From a checkpoint of a small transformer trained on Wikipedia: no biases in attention or MLP, 11553 steps.
Each number is 200 + 40 x the weight over the matrix's rms, rounded and kept within 0 to 999. Layers, rows and columns count from 0.

# layer 4 attention query, 64x64, rms 0.251, rows 15-31,46-62, columns 0-63
242,167,168,98,155,247,187,153,289,209,169,268,229,238,173,196,201,213,120,139,181,257,192,149,177,204,180,215,213,178,142,178,207,227,233,207,217,173,141,209,211,194,138,217,197,224,221,207,217,215,202,159,170,186,166,226,207,217,138,228,245,213,167,214
157,167,221,269,246,106,281,62,232,253,152,142,325,225,238,250,210,228,215,154,257,165,234,208,252,172,234,273,190,167,206,258,302,250,141,238,172,196,197,194,325,232,236,230,129,286,227,193,323,202,243,134,224,126,282,276,187,286,229,121,254,218,173,267
187,126,206,281,230,228,220,150,167,215,229,216,162,210,231,254,231,273,227,232,189,72,243,271,237,326,241,278,154,131,179,274,167,198,122,270,162,217,201,240,130,294,167,252,137,253,206,182,286,178,175,222,213,256,247,159,245,213,283,193,163,168,216,203
188,190,187,201,228,191,200,193,195,213,184,197,200,197,210,177,191,229,208,196,177,179,217,178,194,204,221,203,201,158,168,197,198,195,142,182,208,198,189,201,179,208,191,195,265,211,159,215,179,201,198,217,194,223,164,228,156,191,199,159,216,189,224,207
219,240,196,217,159,163,187,231,185,205,241,209,161,222,198,176,242,203,183,151,230,193,208,212,182,177,225,167,160,173,221,114,194,169,187,163,263,201,213,254,239,202,224,113,294,201,128,196,156,169,164,262,215,201,209,223,187,155,250,208,233,180,174,209
210,257,203,188,180,211,235,237,230,154,149,232,194,192,106,218,232,169,231,167,226,246,198,186,176,146,203,146,188,222,191,202,189,191,182,160,172,201,157,150,197,158,181,153,194,128,151,213,122,213,182,197,151,197,181,199,229,174,215,208,208,202,215,183
248,154,250,222,160,198,192,182,227,191,222,266,209,155,182,166,191,180,192,221,214,146,164,192,163,280,180,172,159,264,237,155,158,203,197,211,165,226,238,166,231,232,189,281,175,206,199,159,187,227,237,134,215,245,185,215,182,157,205,240,196,184,248,179
183,196,190,221,191,190,159,180,215,227,241,178,191,244,239,194,180,216,215,200,206,168,203,218,212,225,220,226,200,176,225,215,180,140,201,251,178,218,204,242,170,235,209,207,205,244,199,161,258,179,137,227,240,192,176,213,185,192,211,187,212,194,199,189
218,157,162,226,242,295,186,187,247,166,271,261,198,205,237,150,186,221,203,188,240,104,218,190,166,240,137,201,187,214,231,228,156,212,118,210,195,189,211,179,206,198,179,223,200,239,173,172,240,222,191,150,210,147,152,178,212,147,147,232,227,205,140,181
203,158,216,211,210,183,237,244,176,233,186,179,201,202,231,205,216,178,249,201,175,198,210,185,241,235,198,232,230,188,203,252,175,213,173,204,222,156,244,253,190,214,184,147,175,188,175,232,150,153,196,221,180,212,235,205,238,204,247,192,196,240,181,204
200,251,167,258,181,187,206,231,143,224,176,161,212,225,206,156,196,217,274,161,233,273,225,193,208,154,221,221,196,176,186,229,207,220,216,213,222,193,247,208,184,211,229,176,182,264,222,286,217,134,218,209,225,237,258,172,175,177,195,230,200,217,221,184
192,183,200,154,207,160,305,258,171,175,152,182,191,155,208,188,196,207,243,202,158,223,229,256,250,228,144,241,269,198,251,297,229,231,200,246,274,128,179,200,216,185,238,124,116,129,205,270,124,202,197,249,78,232,283,218,218,233,211,222,168,222,97,205
168,234,216,189,283,193,178,161,206,193,206,221,159,184,165,167,250,112,187,163,178,178,148,237,188,219,180,178,212,194,156,194,228,230,243,157,158,195,178,209,196,201,272,213,192,233,174,205,207,227,215,195,185,227,207,216,215,223,195,174,145,197,231,239
290,151,148,194,87,181,203,269,205,232,99,156,255,258,302,189,151,283,210,226,190,175,251,178,194,196,180,215,240,176,187,284,262,222,168,199,189,183,146,202,182,227,163,109,207,152,184,166,171,259,212,209,212,127,200,233,232,156,219,185,230,163,160,183
86,327,134,228,295,246,228,187,171,82,164,282,165,156,78,172,270,101,193,212,186,257,121,203,132,71,209,116,226,248,160,132,252,221,193,172,126,217,240,195,266,103,341,234,201,199,285,233,125,293,251,173,133,268,158,168,229,166,201,191,210,190,265,255
214,318,189,158,145,215,190,331,280,123,149,155,253,249,214,129,152,195,241,223,200,291,206,117,186,51,141,170,220,223,203,176,253,195,139,178,240,178,168,130,203,133,168,156,290,151,243,290,149,211,275,166,171,272,223,202,124,128,204,259,239,198,248,217
193,201,227,249,196,95,162,181,232,252,191,177,216,246,260,224,184,186,142,243,219,153,133,220,188,266,224,244,231,221,269,222,264,165,233,222,251,210,122,141,216,218,194,138,211,211,180,151,134,199,168,294,201,212,249,198,206,190,218,221,187,216,212,171
235,120,124,132,255,181,208,249,270,244,209,179,141,179,195,285,157,240,186,163,211,253,183,154,319,288,183,227,241,170,172,255,260,212,177,273,197,168,117,188,172,221,136,259,159,201,231,191,225,185,153,231,216,226,237,187,273,262,204,188,99,157,148,263
184,175,177,213,157,264,191,200,279,115,221,339,176,184,120,164,191,217,209,193,242,223,121,225,104,177,203,151,179,217,214,200,182,199,144,164,128,195,234,134,272,216,238,246,150,228,177,153,182,249,183,232,150,253,172,197,176,163,207,267,238,169,207,235
295,71,195,161,211,170,320,262,230,287,242,66,301,241,263,210,128,244,95,277,243,184,278,202,226,311,220,318,242,191,287,265,292,238,229,232,132,183,109,104,105,200,126,193,106,176,195,194,230,171,136,213,230,136,210,272,190,281,255,210,121,243,148,243
207,158,178,262,200,302,224,278,172,253,209,100,166,229,198,207,155,327,233,122,125,222,277,259,123,212,77,193,253,209,250,238,237,133,87,242,252,264,276,260,101,190,163,268,284,222,243,348,267,145,213,227,235,229,250,258,279,180,335,252,145,123,72,201
181,167,270,209,192,134,138,164,238,183,191,167,180,230,266,178,211,247,230,254,217,78,268,160,192,266,272,224,206,225,192,191,184,211,222,238,224,217,206,188,250,164,122,271,187,226,235,185,247,122,214,181,229,196,193,240,169,256,194,198,246,255,195,203
196,225,222,262,134,218,224,215,106,136,246,255,240,202,245,180,168,273,214,216,189,122,195,263,238,227,238,156,187,193,191,168,165,177,141,213,149,282,233,195,199,165,166,323,288,182,275,155,268,157,237,217,270,228,161,210,218,212,204,147,222,185,308,232
227,205,226,157,217,209,223,190,114,212,244,201,191,196,126,186,203,194,275,185,188,284,122,208,240,202,188,177,125,248,224,254,198,258,243,169,189,182,183,195,224,117,233,250,213,143,166,163,156,187,236,305,215,220,195,192,205,193,197,200,122,209,232,239
197,233,252,169,217,190,247,236,217,152,259,219,197,198,134,200,213,220,219,219,159,239,229,212,237,188,249,213,205,170,229,176,180,156,163,215,209,197,176,179,248,222,234,156,180,230,206,264,195,254,163,195,145,241,179,195,241,208,193,229,192,196,225,149
200,217,201,235,217,180,131,200,257,201,221,168,215,189,210,226,203,258,211,196,212,133,270,202,193,261,285,244,189,127,194,156,192,168,223,225,200,211,183,163,236,249,194,207,218,245,175,303,231,125,168,181,192,239,238,247,210,182,245,249,223,200,206,198
183,193,217,252,188,170,178,191,192,164,229,240,240,191,211,202,204,207,207,214,238,165,194,138,150,263,256,132,159,180,172,113,150,183,140,213,169,235,194,174,213,196,189,201,248,194,192,114,183,232,126,233,194,158,123,184,184,187,184,179,203,191,186,136
190,243,205,209,200,207,237,246,140,216,147,232,188,189,151,200,211,199,226,200,156,268,198,222,178,142,211,234,221,150,195,195,253,183,212,156,202,159,219,259,202,181,216,202,219,187,180,182,119,229,191,182,155,208,199,222,222,217,193,171,200,242,239,208
208,209,198,217,190,156,194,200,181,201,85,175,167,226,219,209,231,257,205,240,231,236,210,263,199,150,234,187,180,190,163,217,191,117,187,195,217,197,210,218,230,257,170,206,223,235,240,211,279,144,262,134,272,239,242,214,176,185,210,232,247,222,212,195
207,228,204,187,189,176,281,201,185,194,144,226,194,177,167,220,212,185,288,225,154,254,188,225,216,173,200,189,208,218,214,228,233,202,202,194,229,149,161,194,233,127,211,171,214,161,215,243,137,218,163,247,138,256,223,192,210,223,172,221,191,220,197,194
202,212,92,127,293,285,175,200,231,180,191,212,164,193,153,214,227,169,193,197,131,253,169,164,190,175,121,246,214,93,145,294,262,293,191,161,200,185,184,155,213,182,231,188,200,230,144,243,201,164,284,276,186,244,205,198,182,201,197,210,185,172,151,203
232,249,240,255,225,173,196,190,247,175,180,130,186,191,249,173,148,193,284,193,174,186,208,270,191,161,216,200,142,182,287,165,245,171,216,143,186,216,235,208,144,228,181,213,257,186,288,210,233,217,196,172,223,203,226,172,142,188,188,223,237,178,233,214
119,208,149,225,206,190,196,179,194,193,168,274,176,187,148,228,253,168,192,148,210,237,160,159,190,150,266,203,197,257,129,255,254,208,160,129,156,227,209,180,282,214,280,143,199,211,136,185,151,303,179,219,161,193,166,245,153,169,182,296,173,170,174,181
314,177,264,194,185,168,145,205,205,167,266,125,229,166,187,151,201,226,261,241,176,206,174,220,211,278,135,170,150,143,146,177,141,165,182,222,140,205,188,137,249,264,128,213,182,258,160,205,212,109,245,187,225,183,224,177,68,143,200,195,210,180,263,184
# layer 4 attention key, 32x64, rms 0.231, rows 14-30, columns 0-63
287,120,191,147,206,246,175,304,192,171,213,167,125,225,214,257,207,234,171,242,157,215,260,183,179,251,198,258,315,251,175,245,207,242,254,258,206,195,255,194,214,220,204,94,162,137,173,170,168,165,172,210,279,175,172,237,203,225,185,212,225,212,225,185
261,201,221,240,155,190,228,223,180,163,291,211,199,197,147,129,177,175,224,212,228,127,139,171,112,232,286,235,141,255,201,179,223,258,241,224,225,187,195,205,236,241,166,172,165,194,228,171,233,239,171,176,183,133,146,145,122,137,157,233,189,136,219,222
77,235,103,193,152,138,160,186,77,233,162,196,179,282,183,320,317,128,206,160,241,180,258,255,143,88,190,182,354,208,233,184,217,98,139,165,157,188,268,156,180,147,274,195,275,275,213,191,203,175,235,228,199,190,159,251,229,167,203,154,245,255,269,169
216,243,267,201,160,183,207,215,206,259,211,163,215,180,210,265,199,134,138,253,171,224,194,222,181,224,160,286,159,160,336,212,234,211,56,151,246,222,184,217,246,192,177,193,191,151,190,234,226,196,202,221,197,216,260,220,228,236,205,197,182,210,120,227
245,193,132,151,178,223,174,252,203,198,220,193,226,201,178,177,201,182,255,219,199,156,173,181,256,164,179,196,182,160,179,227,211,219,215,207,116,200,202,208,219,201,160,155,144,198,239,208,229,224,144,252,219,208,185,124,191,176,198,191,175,200,164,192
218,188,133,213,210,188,192,169,225,200,258,226,207,256,198,215,195,221,211,244,216,188,254,205,259,194,213,167,178,129,182,205,242,155,197,197,175,180,230,231,248,208,198,193,174,242,167,228,197,224,183,219,218,135,127,191,194,188,204,210,164,181,187,204
154,181,175,183,133,158,146,107,189,170,206,247,187,265,192,179,247,200,147,182,236,178,246,178,225,189,176,158,228,253,170,225,176,167,163,268,232,162,266,191,237,155,226,190,154,207,221,169,200,220,163,165,197,197,166,205,186,254,140,180,232,130,206,166
287,183,200,160,107,247,219,239,187,184,183,174,214,200,255,174,182,259,263,136,175,172,154,157,258,225,172,157,200,171,203,187,107,233,228,179,162,163,215,292,129,268,161,203,198,116,249,242,294,249,242,92,189,213,257,179,178,192,185,266,211,173,212,282
228,197,218,161,217,136,176,194,198,239,162,124,231,140,190,191,166,233,175,208,175,228,187,252,244,156,212,244,153,158,207,184,184,185,210,174,160,243,150,184,142,228,159,218,232,137,255,169,186,229,235,169,263,195,224,185,218,192,220,127,153,196,181,236
219,221,237,261,172,251,220,263,187,216,227,156,180,172,203,204,127,150,193,193,185,210,172,184,94,200,239,216,220,166,148,153,197,272,235,215,213,183,160,236,190,260,211,246,219,225,215,247,240,246,191,204,174,200,223,223,175,178,185,204,192,214,199,225
182,168,192,130,215,249,202,172,227,178,260,197,229,225,240,198,185,235,188,230,243,192,104,179,217,240,149,163,199,207,195,255,141,227,242,202,156,171,183,229,193,237,209,177,213,223,143,198,221,152,198,165,124,213,226,191,239,156,193,262,219,195,182,210
210,215,223,234,167,230,161,206,204,169,196,192,167,228,271,191,208,234,208,184,152,119,229,222,191,210,291,176,135,206,230,214,249,258,180,189,201,256,182,243,181,309,153,254,218,240,111,201,344,230,170,280,295,209,177,247,229,154,238,249,144,167,256,196
215,182,202,167,150,222,270,218,155,154,192,237,169,175,214,233,247,234,203,198,209,219,181,182,214,206,161,135,198,251,204,280,134,238,161,221,160,170,257,192,237,163,200,160,165,192,189,198,193,224,190,208,112,212,238,254,196,177,189,205,236,236,207,195
197,141,212,207,281,252,149,175,187,149,216,214,187,204,171,104,326,114,88,234,271,150,173,223,169,175,168,238,239,246,195,199,185,200,234,172,155,218,181,151,237,230,158,200,226,239,188,160,152,145,221,199,196,160,161,229,137,187,221,172,216,229,197,164
277,96,262,125,167,159,263,251,199,142,195,46,209,170,286,192,218,271,117,165,191,268,147,191,205,172,218,216,195,162,239,229,322,178,202,201,161,260,266,120,160,198,173,196,306,149,262,200,202,133,246,118,164,183,273,243,207,115,155,189,241,139,224,220
171,222,235,249,171,218,205,155,215,178,190,200,170,147,129,132,199,156,166,226,229,139,171,246,133,190,227,187,202,274,156,174,183,191,225,209,220,211,174,193,228,232,160,220,189,233,201,159,132,226,185,168,120,159,250,233,193,181,249,219,213,202,223,161
270,203,226,176,131,284,176,252,181,168,233,190,188,169,224,133,202,201,183,177,196,209,169,251,146,222,210,140,203,215,202,203,218,193,200,176,163,232,248,222,212,254,165,228,254,148,197,223,203,217,215,162,161,195,204,192,154,34,200,201,237,212,312,228